Weights of a small GPT-style language model, trained from scratch on English Wikipedia: RMSNorm before each block.
Each number is 50 + 15 x the weight over its row's rms, rounded and kept within 0 to 99. Layers, rows and columns count from 0. The size before them is the row's rms in percent of the matrix's.

# layer 4 MLP down, 640x1728, rms 0.123, rows 110-146, columns 384-575
099:59 75 52 63 45 35 55 50 57 68 74 47 49 51 41 42 49 63 47 56 36 49 44 64 51 36 40 81 53 43 45 48 45 53 54 27 50 68 48 45 27 57 40 25 27 57 42 24 69 50 46 15 63 56 28 28 47 64 81 42 87 40 33 17 26 30 54 43 58 59 35 41 38 37 51 48 42 73 43 35 86 45 55 54 55 19 24 59 35 53 47 40 48 43 79 23 52 69 25 59 43 69 51 35 30 64 56 66 55 57 45 40 48 71 39 79 39 45 46 28 59 38 60 55 54 54 48 36 35 56 40 68 52 78 55 55 50 82 55 63 58 48 58 26 28 28 55 53 72 93 37 57 62 31 76 30 47 33 45 40 35 41 24 56 32 37 49 25 57 62 52 40 39 50 75 73 35 34 37 67 56 78 72 54 77 39 59 53 76 48 59 60
104:40 66 31 67 43 50 55 40 56 28 38 62 42 45 76 54 50 39 54 59 71 54 40 49 75 60 55 40 42 68 25 62 39 28 57 47 57 46 21 57 13 16 66 52 47 36 68 43 29 59 42 31 40 43 57 47 45 28 55 43 56 37 51 61 71 53 48 50 59 51 46 54 26 47 53 53 51 46 24 37 61 56 47 56 43 38 29 55 37 51 46 47 42 71 60 53 55 72 71 50 31 45 36 77 68 29 43 87 62 40 29 42 45 57 34 54 40 64 47 75 57 51 60 57 61 67 67 68 27 39 44 69 50 84 77 58 59 44 39 40 69 37 39 32 39 68 47 63 69 65 38 56 59 33 44 63 66 45 44 59 63 51 42 52 37 75 55 51 65 55 78 47 70 29 49 43 57 46 70 57 69 47 30 84 43 43 64 53 41 64 67 43
096:37 54 39 60 64 43 50 56 43 39 52 47 62 53 51 55 48 55 59 41 43 54 56 37 69 32 62 43 47 54 47 35 43 43 56 30 50 47 38 51 58 63 27 60 32 50 50 44 47 73 41 61 58 68 65 41 55 63 45 45 64 45 30 11 52 52 61 63 54 40 27 53 64 48 51 57 40 48 38 56 02 45 53 60 45 37 71 49 55 52 18 49 32 38 67 31 67 51 45 41 32 78 39 65 34 61 53 55 49 77 26 40 55 48 42 58 62 66 45 38 80 45 45 25 75 65 77 08 39 73 40 44 69 53 71 49 59 49 19 25 47 65 69 51 35 40 63 56 12 47 48 71 65 62 84 59 40 47 55 51 49 37 54 33 35 60 47 40 53 59 75 63 36 19 61 47 51 54 75 56 32 56 54 28 30 47 50 45 53 65 66 54
107:38 49 68 48 38 72 29 43 43 36 21 54 87 37 75 39 94 67 39 66 64 56 44 55 33 33 24 58 62 47 68 27 50 53 54 62 63 68 49 49 48 65 22 09 53 61 41 55 58 49 41 29 56 30 36 49 50 71 63 41 40 49 47 57 50 66 52 64 52 74 44 24 59 55 33 82 50 64 46 71 55 46 69 66 39 49 46 50 34 56 57 77 52 20 54 69 51 46 44 56 35 43 38 50 39 61 60 42 65 54 69 44 28 47 54 43 55 66 70 44 66 66 47 44 60 65 43 54 57 73 65 56 27 37 64 65 49 44 68 35 56 52 33 75 63 43 65 62 32 70 35 37 39 50 65 47 50 34 47 45 47 61 43 08 65 48 37 35 25 56 70 38 43 38 37 39 50 46 62 48 12 65 16 67 63 39 36 39 56 50 67 60
104:53 30 41 67 64 31 60 72 31 50 43 43 54 44 73 37 68 58 64 61 63 53 64 46 69 39 36 68 56 46 49 53 71 77 54 72 14 53 52 75 35 35 73 51 38 49 46 34 57 48 65 50 76 50 25 31 55 58 56 68 54 54 63 73 51 34 46 26 25 55 49 48 58 77 64 93 51 78 37 35 51 51 34 48 41 47 39 29 71 56 51 21 45 49 50 29 75 69 36 57 44 53 45 02 33 52 55 39 67 72 40 23 70 39 46 51 57 56 59 55 68 68 50 56 40 56 48 43 69 15 19 75 61 52 68 97 44 53 35 78 53 85 51 79 56 37 29 31 64 55 39 57 26 27 11 34 20 32 48 54 58 40 54 46 48 58 20 48 40 29 19 57 72 56 31 38 54 47 72 23 60 59 11 56 44 47 36 80 43 27 65 60
098:24 32 30 52 64 44 56 35 23 57 59 58 28 60 39 50 28 59 16 50 40 27 51 50 43 49 65 43 40 40 36 28 47 73 52 69 52 68 43 70 42 62 40 34 50 48 44 50 58 78 76 36 66 39 62 44 44 40 45 50 53 60 50 46 46 50 57 47 75 59 47 47 58 64 22 34 54 47 59 60 41 69 07 33 44 46 61 57 37 55 85 36 62 61 39 15 59 31 41 66 62 85 49 48 60 44 52 61 68 62 49 47 50 37 64 62 67 37 63 34 55 60 57 70 77 49 28 55 83 40 63 44 31 47 63 57 31 40 40 53 70 34 60 40 63 42 58 53 39 40 23 69 58 66 19 90 54 52 31 48 51 55 20 49 26 53 32 47 58 65 65 47 50 42 48 40 62 38 21 57 55 43 61 47 16 49 59 74 32 66 75 58
102:61 47 63 65 51 55 52 50 47 22 58 50 75 56 33 40 70 58 45 51 64 29 25 41 45 54 73 56 44 60 45 60 67 58 63 46 69 21 48 60 50 68 61 59 54 35 72 28 42 78 48 27 45 43 40 32 61 47 59 44 62 26 60 55 41 47 45 28 49 32 20 81 42 24 63 34 43 47 51 71 51 58 57 53 48 75 59 62 22 43 49 45 64 42 15 66 14 57 33 32 52 70 51 56 35 54 56 57 65 38 70 46 59 64 50 58 50 68 58 31 72 38 62 55 43 42 48 53 59 52 41 51 71 25 48 56 37 81 67 66 54 37 65 46 40 46 65 55 47 47 54 63 40 58 29 33 73 42 45 82 65 66 38 56 56 46 64 26 50 46 38 59 20 51 52 40 74 54 47 43 42 67 29 11 64 67 53 32 39 52 68 52
098:40 75 46 36 43 37 50 50 49 54 54 51 56 26 35 56 68 54 68 15 55 22 56 50 54 53 41 57 18 20 46 57 63 42 97 53 57 64 50 24 70 28 26 13 53 48 51 37 37 53 42 22 57 50 53 66 63 70 30 67 56 59 44 26 61 47 60 56 54 49 45 64 42 56 44 42 53 63 55 47 52 33 47 35 64 72 71 59 58 44 56 38 40 23 61 67 62 46 52 41 63 36 44 80 68 50 42 43 26 41 57 48 36 51 51 38 44 69 35 64 52 53 38 43 76 25 91 57 50 70 67 65 37 40 79 35 56 35 38 79 45 67 51 28 42 58 54 15 21 27 23 52 37 70 67 54 48 73 52 33 38 50 63 28 41 39 69 41 46 44 63 50 59 50 34 52 26 37 57 59 52 67 22 64 48 53 66 27 53 69 65 53
104:39 43 64 40 51 40 61 09 25 44 44 59 61 56 33 30 50 17 58 59 60 38 48 62 50 82 57 53 68 53 63 63 57 40 54 41 53 61 65 24 48 66 53 43 58 54 42 40 70 61 54 57 47 47 34 29 36 61 52 33 44 31 68 74 19 53 40 55 44 47 44 74 64 60 62 50 71 65 45 64 52 56 34 32 49 60 61 43 44 35 49 69 58 68 39 49 63 48 55 26 62 50 48 52 48 67 63 42 61 47 57 42 46 43 58 04 13 29 31 37 37 56 58 64 58 59 57 62 57 77 52 42 62 37 60 51 57 45 55 49 47 63 68 76 47 61 61 44 39 57 51 44 49 63 82 54 57 42 59 30 42 43 43 38 70 66 52 28 51 30 48 40 31 44 40 60 36 49 37 59 38 42 46 62 83 71 53 49 29 58 49 45
095:44 43 40 56 61 49 34 35 41 35 09 64 72 75 59 77 45 45 49 77 59 63 59 49 24 44 24 46 46 20 60 42 68 61 47 60 20 38 45 28 70 39 42 53 43 62 48 60 49 31 27 17 62 39 28 74 50 37 42 66 54 72 43 43 35 60 99 46 62 47 81 52 29 64 25 29 60 46 40 56 70 65 35 61 43 58 56 32 56 46 47 13 52 37 31 60 49 67 58 40 49 23 55 35 55 57 68 26 31 45 21 55 74 41 46 21 29 81 52 25 58 61 51 73 59 17 51 47 66 67 63 75 41 74 51 59 81 53 56 55 66 69 90 49 69 51 37 48 66 46 32 40 62 39 39 69 38 53 55 37 60 11 57 65 68 26 55 34 62 45 59 49 41 35 23 59 69 32 57 53 51 54 28 54 47 73 54 61 59 82 94 48
096:65 31 56 49 45 41 31 77 65 56 55 26 59 63 37 43 58 21 54 56 65 70 59 42 51 47 58 44 73 70 33 63 40 36 52 36 44 67 92 58 36 40 49 41 53 37 43 48 41 59 53 50 86 58 31 81 80 45 67 39 54 41 47 56 44 49 39 45 18 40 44 46 61 45 45 46 56 52 66 41 20 45 44 68 63 72 46 56 64 55 79 66 42 37 64 50 51 52 39 37 59 45 49 73 82 56 47 20 64 48 66 46 77 50 52 84 67 56 68 48 42 59 41 46 57 73 23 43 31 67 56 59 37 61 43 33 49 52 52 55 43 31 49 60 43 36 70 15 68 55 61 62 47 56 64 61 51 39 45 50 43 56 66 57 33 69 52 35 77 42 43 32 33 76 43 61 37 43 36 92 88 55 50 76 43 49 60 63 50 42 40 55
125:20 42 76 48 31 51 41 77 70 48 17 40 57 47 32 49 37 40 40 52 38 54 41 37 57 67 39 27 31 79 35 63 50 88 69 68 68 45 54 52 39 47 42 28 64 44 19 81 37 54 38 46 19 35 30 88 67 40 57 40 50 54 34 60 51 65 67 31 47 46 63 49 46 31 28 46 39 71 42 25 35 44 64 72 48 49 58 46 35 70 65 44 42 41 55 53 52 65 44 33 53 55 46 74 36 03 32 47 20 43 34 61 60 82 36 52 31 46 54 51 45 64 64 46 51 45 58 49 42 41 73 72 61 58 40 57 52 57 26 66 59 67 33 27 66 57 54 64 71 63 70 75 66 39 31 52 50 51 73 30 50 47 31 47 47 38 56 66 45 56 58 55 45 51 66 43 48 49 49 48 83 55 52 45 55 48 26 70 62 42 84 53
101:96 35 51 47 45 63 59 61 44 43 34 49 40 56 70 33 53 54 53 21 54 21 70 46 69 42 47 55 55 50 75 27 64 33 55 79 36 48 66 47 47 53 60 56 66 57 60 33 56 49 62 51 36 37 58 31 76 50 55 53 70 38 70 51 39 38 39 59 49 50 71 56 35 79 55 41 54 31 34 50 68 22 31 55 36 47 45 51 52 37 54 37 69 51 69 46 45 52 40 41 33 70 53 50 53 00 63 31 41 47 41 54 45 59 36 57 20 54 70 35 70 60 47 52 51 58 56 31 41 55 38 56 17 58 67 63 50 44 24 39 69 51 47 45 48 38 55 37 39 55 56 42 39 60 33 41 41 49 66 50 40 37 63 73 61 40 68 59 62 45 52 62 47 48 27 24 59 32 70 57 36 67 49 55 66 48 64 40 60 63 58 62
094:64 38 40 28 48 64 48 63 46 53 40 32 48 67 43 55 27 53 44 62 43 50 61 15 55 76 75 51 61 53 58 91 31 53 29 36 49 22 59 21 41 28 35 63 60 49 33 43 43 69 53 40 12 30 57 58 64 59 33 61 64 43 17 44 57 65 26 26 33 38 45 41 24 38 48 54 60 40 33 58 44 46 82 41 52 42 26 70 56 63 43 61 47 25 57 28 58 36 68 56 42 60 15 46 68 23 13 42 61 30 37 69 51 67 43 61 35 49 83 46 61 58 65 44 25 27 54 46 51 49 80 40 57 52 58 30 28 53 51 60 73 54 47 35 49 52 46 59 66 51 56 38 41 45 44 65 76 60 44 52 41 70 43 70 55 51 70 53 34 59 31 14 49 51 67 72 78 44 38 68 62 32 44 57 46 48 51 51 30 49 36 35
101:49 56 67 54 56 59 65 45 29 20 27 40 82 47 43 30 65 41 46 58 66 63 42 45 38 51 50 45 61 45 50 46 31 74 80 53 35 47 69 40 61 23 53 32 54 28 42 52 53 19 33 39 49 50 66 56 58 55 35 41 29 52 45 52 29 51 51 47 52 55 20 54 59 97 66 51 61 52 62 38 56 57 87 27 67 66 56 74 31 52 65 47 51 56 36 39 49 54 64 45 58 55 19 37 38 33 61 49 43 62 48 36 82 51 48 38 59 53 44 67 43 68 38 29 24 56 24 44 38 61 52 41 66 64 52 64 20 55 42 48 29 66 47 65 66 35 46 52 61 45 49 61 69 57 43 65 47 41 71 57 30 45 23 60 22 32 64 52 35 49 59 62 26 49 66 58 53 69 75 45 54 50 61 42 26 51 40 60 63 35 65 33
097:15 46 53 51 42 54 34 62 60 38 39 45 57 40 52 54 34 47 52 40 43 45 48 56 20 55 35 93 62 61 49 42 32 53 35 38 60 47 64 67 34 27 53 42 55 50 44 58 45 26 63 46 38 44 58 46 40 70 63 23 38 55 47 46 51 77 71 63 84 33 58 38 51 21 24 38 39 60 77 35 57 61 27 43 46 55 69 36 49 43 52 65 70 69 39 68 42 49 36 73 55 74 37 57 56 91 61 46 65 29 56 50 19 76 37 63 42 33 51 44 24 30 50 73 33 46 32 51 80 57 39 32 59 67 59 39 40 49 50 59 56 43 35 62 52 33 68 46 33 24 39 63 46 34 50 29 57 89 55 35 43 55 40 35 66 61 51 38 53 90 51 41 53 28 48 65 62 49 58 23 60 58 27 62 63 55 48 48 35 73 55 55
103:66 38 68 28 45 37 64 30 73 54 15 47 62 39 42 57 59 45 50 49 55 45 69 59 35 45 42 43 58 60 55 50 58 53 40 37 40 15 67 44 51 70 44 68 52 56 66 52 54 68 58 52 55 64 30 61 07 67 65 43 45 29 51 50 57 44 85 43 51 45 28 33 82 63 60 57 41 44 71 48 28 60 69 44 37 21 38 25 39 63 53 59 44 51 47 47 48 56 57 50 51 54 60 43 47 69 62 66 25 79 52 53 36 65 37 54 43 23 33 60 70 57 46 56 45 49 57 58 56 54 28 76 43 57 13 42 36 30 59 66 55 47 38 44 50 34 57 33 66 60 42 58 35 64 68 58 46 58 68 51 71 34 63 38 46 84 63 63 39 57 31 59 59 51 46 45 60 31 47 53 50 24 62 63 38 77 59 37 61 80 55 56
105:53 57 46 33 49 65 57 52 51 57 60 38 45 43 53 73 56 74 50 36 74 53 56 35 50 74 38 07 60 58 47 56 79 55 38 45 69 37 80 57 54 72 59 62 58 41 38 63 71 52 68 38 72 49 30 55 72 40 33 83 47 32 72 26 54 47 45 53 46 48 79 47 62 57 58 23 51 37 39 38 41 88 46 36 63 52 52 60 44 63 40 31 50 24 80 55 50 45 50 90 43 39 48 50 33 37 51 61 59 26 43 68 60 51 50 50 57 32 67 40 42 31 27 80 32 69 52 29 28 21 41 35 43 53 48 72 69 69 44 42 69 33 47 60 46 65 50 41 56 45 57 39 63 35 38 53 57 27 53 65 58 53 45 54 53 54 55 57 43 43 38 60 71 44 33 66 53 35 36 60 48 43 46 53 99 48 66 63 58 42 62 47
099:21 54 12 52 51 53 42 42 30 38 65 57 36 68 32 52 36 39 55 22 52 49 50 76 55 52 23 59 75 47 54 34 30 58 36 61 60 45 60 61 59 48 44 48 46 65 72 72 74 59 59 82 51 48 23 42 37 44 61 55 64 61 36 58 57 58 37 39 55 37 36 47 58 65 28 35 43 22 33 35 49 60 57 41 37 34 57 38 64 72 54 46 56 44 44 36 46 46 69 38 69 88 31 30 54 46 46 55 63 48 77 54 32 39 52 46 61 44 36 60 45 59 42 23 37 52 38 38 49 70 40 49 64 56 78 79 46 51 63 73 48 49 65 39 54 41 32 52 39 21 41 42 44 40 42 42 49 60 35 38 21 44 76 49 68 55 70 39 71 65 44 50 66 43 70 35 35 30 44 66 59 62 64 41 63 58 33 45 32 78 30 63
106:52 41 38 44 51 47 53 54 64 36 75 60 51 44 55 55 55 45 57 40 16 48 72 21 42 77 55 71 47 44 66 41 64 60 67 46 20 40 47 51 32 32 39 69 80 33 43 53 38 48 22 57 62 67 42 38 62 58 58 60 36 41 79 47 80 76 52 42 32 30 26 48 39 44 50 25 59 44 52 58 51 44 69 52 34 52 12 45 35 42 63 41 35 39 38 45 55 61 56 30 47 45 46 68 35 52 35 46 55 69 67 70 33 56 74 26 43 70 47 51 81 36 80 39 35 33 44 31 47 27 42 63 33 59 63 57 67 47 32 34 73 18 58 63 39 69 41 68 57 49 50 37 47 34 39 55 77 46 73 64 27 43 61 61 57 58 62 42 65 28 57 50 43 56 27 35 59 30 49 43 63 93 40 57 56 79 59 23 50 48 44 54
096:60 33 36 48 44 58 58 32 41 29 93 45 38 21 59 71 53 96 80 24 36 53 34 63 01 45 29 29 65 40 42 23 41 76 35 53 49 51 28 29 42 49 72 55 76 72 47 51 41 42 37 48 57 41 41 53 30 49 39 45 45 38 69 58 49 42 42 26 30 48 51 71 56 44 49 51 73 34 57 68 27 64 48 63 56 35 56 54 58 49 70 41 43 53 83 61 36 66 56 49 34 72 49 65 24 38 83 64 54 41 50 42 97 59 69 32 63 54 46 56 70 66 63 46 50 58 32 34 35 56 43 52 70 45 55 47 36 36 57 74 36 62 45 47 70 83 66 43 55 38 63 75 60 50 61 66 20 25 25 89 87 45 74 61 34 70 62 46 68 68 46 44 50 51 48 44 20 50 56 63 48 55 72 55 52 24 70 73 62 36 39 37
103:67 59 46 34 67 43 54 57 70 45 61 14 57 37 14 56 16 59 53 57 35 61 47 42 25 58 52 85 42 48 52 41 68 42 61 41 00 27 60 70 41 47 57 45 49 20 55 47 34 68 61 66 56 35 56 61 66 50 63 51 69 24 45 40 46 37 65 64 65 56 46 56 33 27 27 53 48 73 40 16 44 26 43 65 31 58 51 48 47 44 41 53 58 45 41 22 02 13 35 21 53 49 46 35 24 43 50 54 50 63 62 53 58 73 51 45 46 51 40 59 36 40 75 63 43 44 37 87 35 42 23 61 39 63 10 36 47 65 87 54 54 58 06 39 37 43 52 35 42 40 63 19 59 45 34 30 56 52 35 47 78 57 76 90 51 47 32 46 62 73 30 58 56 52 29 30 08 17 50 46 61 55 34 48 61 35 74 58 73 48 52 23
098:26 57 49 56 48 38 52 53 02 36 59 69 40 38 59 16 22 31 62 63 58 42 28 50 45 27 60 43 41 60 46 48 32 36 34 50 42 46 44 44 42 44 56 79 17 54 46 49 72 74 68 66 69 22 33 43 58 44 31 37 50 55 53 49 81 30 58 54 46 55 48 42 37 64 71 28 49 46 54 72 57 67 57 40 80 37 35 64 51 48 34 56 40 62 34 71 74 37 61 33 65 75 46 59 37 23 38 45 26 57 66 39 78 40 39 15 63 72 65 48 64 43 65 56 49 77 38 48 44 58 28 33 64 54 71 48 29 58 53 50 62 71 62 70 70 62 71 35 49 44 21 51 59 55 63 07 30 65 59 21 46 52 56 52 64 47 53 43 62 53 39 51 64 38 56 43 49 69 61 32 42 58 18 64 54 25 72 58 56 38 53 60
102:44 64 80 35 37 61 32 76 28 49 43 48 48 21 68 68 00 56 85 38 57 54 59 27 58 59 36 41 74 41 55 20 72 27 62 59 36 59 44 40 38 42 46 54 62 36 24 43 48 61 64 71 48 49 38 67 36 53 19 48 46 79 40 67 65 65 28 37 42 40 44 50 37 45 38 36 72 60 49 53 40 22 38 42 23 42 46 49 56 49 38 48 32 55 42 56 42 99 32 48 48 44 64 45 51 73 20 41 19 70 50 50 44 72 50 72 57 32 41 52 46 52 76 56 46 37 61 51 57 61 40 54 37 68 54 61 66 43 69 50 18 73 90 52 40 61 35 55 34 41 62 62 47 50 52 50 32 56 37 55 60 53 45 32 56 62 17 56 59 24 58 16 49 57 42 53 34 53 64 20 43 74 47 75 40 73 42 48 27 53 58 00
102:61 45 71 57 46 61 63 41 33 64 46 46 53 74 34 55 36 52 19 56 60 37 34 38 77 50 39 34 70 63 33 35 45 43 89 56 56 55 36 47 47 40 40 34 67 59 89 39 38 35 31 42 17 75 50 45 51 32 83 32 61 24 56 48 58 80 46 61 52 49 57 72 72 80 60 44 37 36 50 49 43 66 44 58 42 46 55 64 57 47 61 31 45 43 65 54 54 48 44 75 50 76 26 45 62 65 70 50 71 56 46 66 64 22 60 55 61 73 26 34 37 61 58 51 52 41 66 51 36 46 45 30 43 79 52 34 68 42 45 63 58 51 44 43 57 79 49 60 54 50 28 72 56 49 38 66 46 31 54 60 48 33 45 56 54 46 34 43 82 55 39 55 37 34 58 38 55 54 73 50 52 44 46 52 41 56 44 39 43 32 47 57
099:41 27 62 50 58 49 73 56 58 63 77 00 57 48 74 80 60 39 43 28 69 40 47 67 59 49 63 36 39 47 47 83 31 42 37 46 68 72 40 62 46 62 52 66 21 64 35 63 76 65 53 47 60 52 39 54 34 58 15 56 38 64 46 46 40 52 10 47 38 63 31 44 56 57 64 40 25 43 62 41 43 72 61 41 41 47 62 50 39 39 44 39 64 56 48 20 31 49 18 66 40 61 67 48 50 39 29 33 67 31 82 64 57 41 64 37 57 64 80 49 31 46 31 72 73 54 25 81 34 61 39 47 41 38 28 57 26 44 50 63 57 68 64 51 45 31 53 53 33 69 38 39 64 49 19 30 52 24 29 55 51 71 25 09 36 54 38 38 66 55 68 23 46 51 46 66 72 55 66 64 28 56 43 26 60 30 52 42 62 02 44 29
101:63 50 29 42 66 69 46 45 55 07 44 59 49 28 47 45 62 78 31 54 55 54 48 57 26 64 59 59 24 31 21 40 37 71 54 61 33 29 53 44 35 48 78 32 57 56 61 84 36 43 47 45 55 39 51 32 55 59 60 58 35 64 55 40 76 69 33 29 53 63 37 20 66 51 62 66 56 56 22 55 60 70 33 36 64 53 44 24 65 42 63 53 45 45 81 49 66 30 86 69 40 34 44 51 71 63 25 47 61 69 49 60 63 54 62 60 81 64 28 35 35 52 38 53 51 70 67 38 54 42 33 50 60 40 33 91 22 52 62 24 74 52 38 77 42 18 55 45 42 50 89 40 25 49 12 43 73 65 35 34 05 61 32 41 49 46 65 57 41 62 47 41 54 39 46 54 22 27 67 66 48 68 67 53 49 25 39 60 20 42 62 47
098:32 44 64 28 41 49 60 49 49 50 10 49 60 44 67 34 51 84 56 48 61 60 58 56 89 40 59 51 56 44 36 11 53 47 58 66 38 49 52 57 11 56 50 71 21 48 53 63 58 41 31 43 53 50 56 58 60 34 41 53 63 79 61 65 46 43 50 63 85 50 57 30 39 79 48 50 17 58 16 62 30 29 42 61 33 40 58 52 75 48 41 67 45 56 48 54 44 49 41 45 59 45 49 64 30 44 38 40 55 63 60 49 28 80 44 64 58 49 29 47 42 50 45 41 34 38 45 59 27 36 47 35 80 62 47 48 30 44 52 25 25 43 60 67 59 62 55 49 52 39 38 53 31 32 61 50 59 48 51 43 81 50 51 57 53 23 37 65 25 64 53 31 49 30 41 52 49 45 26 53 60 26 45 53 75 56 20 51 65 45 47 72
103:29 27 66 79 57 71 41 66 41 49 64 46 30 61 37 72 66 40 62 42 41 48 46 59 31 44 71 85 23 19 90 36 74 74 44 48 70 36 58 51 30 60 50 43 53 52 42 66 79 58 46 69 85 71 48 58 32 58 59 56 57 57 30 44 29 46 34 37 25 47 39 49 53 49 51 52 30 59 43 38 44 72 32 43 47 52 28 55 19 39 40 77 43 50 67 64 36 27 49 71 46 48 56 59 71 32 28 59 44 93 41 45 52 61 59 57 23 72 55 21 52 13 25 48 71 66 58 17 64 26 29 38 69 50 58 27 62 46 39 56 55 36 60 41 60 42 53 65 51 90 41 49 24 51 63 63 48 66 56 51 38 70 58 36 36 89 28 36 60 30 45 52 79 74 35 57 47 41 68 50 55 39 47 49 25 44 35 35 26 42 63 05
115:54 37 84 47 62 24 63 68 50 38 38 63 37 72 40 36 31 34 47 56 64 44 35 35 65 29 27 49 69 52 71 66 52 37 57 47 28 44 76 62 39 48 53 26 49 33 42 61 60 50 37 68 36 23 40 70 45 58 65 43 55 57 27 19 54 57 55 53 55 37 45 62 54 40 68 52 33 74 33 39 61 43 56 40 65 56 59 46 43 33 47 55 47 55 64 46 30 19 31 54 63 35 58 67 38 46 21 44 39 82 75 46 66 44 44 27 39 46 50 63 56 43 62 43 27 53 64 55 61 70 81 58 83 52 45 71 47 67 43 16 40 40 58 53 49 53 45 60 68 57 65 55 58 65 49 57 46 38 67 62 40 48 35 42 45 27 44 52 74 54 57 33 76 63 46 48 71 74 37 23 73 44 67 50 53 29 52 65 24 52 39 48
097:46 34 51 67 28 31 64 57 47 31 52 54 57 47 66 39 54 39 35 52 47 30 33 50 68 67 42 69 70 68 76 62 31 48 54 43 29 50 44 72 52 80 70 32 86 60 51 69 50 60 74 43 60 36 28 71 58 32 40 35 63 40 44 63 50 40 39 67 58 21 34 47 24 71 48 73 68 59 63 63 57 72 61 56 32 55 47 67 63 66 56 50 35 55 72 52 54 53 23 62 73 26 18 23 70 71 44 67 45 56 42 38 34 50 62 30 76 55 59 42 86 45 73 39 38 45 71 60 17 68 54 25 58 63 45 59 50 54 46 38 79 25 62 50 34 34 47 60 85 33 50 39 62 49 30 76 67 47 46 58 49 55 42 39 71 43 49 47 25 76 44 51 47 59 83 41 47 31 59 46 56 91 44 49 38 76 37 57 48 48 38 49
099:25 81 59 41 63 36 63 57 76 76 43 37 31 57 34 46 67 36 31 76 38 49 46 40 43 38 41 62 48 33 49 39 46 51 41 42 17 63 18 46 37 54 74 29 60 76 44 55 53 46 29 37 40 31 47 65 53 47 57 52 14 44 66 53 21 65 44 46 74 55 43 52 69 16 64 31 58 43 74 56 60 53 55 55 31 77 20 62 47 31 38 42 47 73 67 48 37 56 66 16 69 44 68 70 73 80 45 81 57 55 61 44 42 42 70 35 76 47 03 31 49 78 48 51 59 61 50 52 49 36 56 59 49 68 29 64 47 40 42 44 17 66 39 35 20 51 57 41 60 44 48 43 39 27 50 47 51 54 81 52 37 49 34 52 58 45 50 69 84 54 50 38 56 46 72 22 60 55 46 52 32 68 63 71 43 64 77 37 53 17 83 64
098:60 17 76 52 71 65 64 18 31 20 72 66 46 59 77 50 60 29 70 68 55 46 39 54 25 85 37 50 67 44 70 50 50 38 40 52 71 42 54 53 16 66 22 72 51 72 27 54 49 59 67 51 71 50 55 25 66 58 13 76 15 55 51 68 44 48 48 67 48 32 42 58 55 47 43 43 72 64 39 32 38 45 60 32 46 59 69 31 68 41 31 55 69 27 82 53 47 46 52 41 45 40 23 71 73 33 34 50 25 35 36 65 40 54 25 38 55 24 12 41 56 57 35 74 51 30 75 66 51 41 39 32 48 42 49 49 52 55 33 51 65 55 28 45 65 40 33 25 19 55 27 94 45 60 68 71 38 55 46 52 37 58 61 56 55 67 42 45 54 41 47 58 52 30 48 54 68 48 42 30 69 40 19 59 38 78 46 54 84 56 69 62
101:29 38 70 32 45 66 16 27 49 66 71 48 42 49 48 63 60 34 51 42 36 40 82 59 38 52 29 33 43 54 45 64 33 54 10 52 35 35 46 35 62 66 37 68 52 20 86 64 58 45 48 51 46 33 71 27 27 21 49 58 62 30 66 49 60 77 47 67 43 43 64 37 38 31 36 57 66 71 54 35 66 52 51 38 54 53 39 45 53 39 57 63 15 60 48 32 20 19 27 38 57 58 61 60 48 44 58 19 65 35 56 46 39 41 59 58 54 64 70 79 45 61 59 14 28 53 35 41 33 53 46 45 40 81 91 66 73 64 45 00 61 49 56 33 46 34 47 59 49 89 64 42 52 42 42 55 49 50 70 47 60 47 57 45 56 66 24 42 50 50 66 58 63 52 53 37 23 52 33 43 43 29 59 26 66 46 59 73 59 51 62 45
098:56 27 42 60 49 41 32 63 60 55 34 29 43 39 65 58 96 47 88 54 48 61 70 57 88 38 50 46 60 46 64 48 54 15 22 61 18 63 57 51 43 47 58 61 85 78 62 38 49 97 45 51 53 64 43 35 73 49 88 53 19 59 14 40 41 65 14 58 41 63 57 63 33 36 40 66 44 73 67 93 63 44 33 42 53 69 50 28 66 94 54 76 62 32 65 44 48 57 76 65 63 75 37 48 68 33 63 73 67 27 39 40 52 29 45 49 58 38 46 19 54 64 64 50 54 43 47 30 57 50 38 70 40 38 82 51 49 18 70 84 38 55 47 37 56 53 57 41 44 41 59 37 68 54 52 61 47 43 61 58 55 34 51 45 53 52 58 64 56 73 24 59 40 62 51 67 59 19 80 75 55 30 36 64 52 69 45 54 29 51 38 90
099:54 36 68 38 44 42 60 05 49 49 77 53 57 70 59 46 42 41 47 08 42 61 53 58 18 74 60 67 47 62 32 46 74 69 85 58 16 43 47 48 54 77 36 36 59 32 53 45 40 31 47 57 50 60 47 41 60 39 58 79 59 48 49 42 38 76 68 50 66 39 62 52 37 44 14 45 77 57 54 52 64 56 63 49 62 46 45 41 33 56 43 44 59 42 35 55 52 59 49 53 51 35 40 43 40 71 50 76 47 59 57 47 39 45 43 48 40 36 46 63 62 54 48 38 63 42 40 66 38 50 55 62 56 45 55 42 62 66 24 48 30 57 36 75 37 50 42 49 51 47 48 60 57 67 55 43 75 52 47 52 52 44 40 35 72 60 72 76 57 62 64 43 71 50 32 60 38 64 52 30 48 79 27 48 44 68 36 43 60 82 44 58
110:42 49 41 61 66 57 53 34 57 42 54 60 56 40 55 24 44 55 34 62 50 75 43 61 69 25 48 35 32 52 48 63 50 67 52 23 41 19 45 55 51 64 60 29 29 53 39 59 51 31 39 50 71 61 71 36 59 42 21 61 62 36 51 65 33 30 49 63 48 36 69 37 52 08 39 50 33 48 68 63 54 42 50 56 50 57 64 57 73 47 39 45 59 67 45 42 64 52 45 47 59 53 29 66 45 31 62 76 79 47 52 46 82 24 50 68 44 55 40 56 35 57 69 48 52 68 42 63 52 59 67 64 36 37 40 34 61 34 38 41 76 21 48 45 48 52 13 57 77 57 69 72 40 32 47 24 59 27 64 45 48 35 64 36 46 63 72 57 41 42 57 36 74 69 58 75 59 65 50 45 54 63 54 48 36 27 72 62 61 49 60 65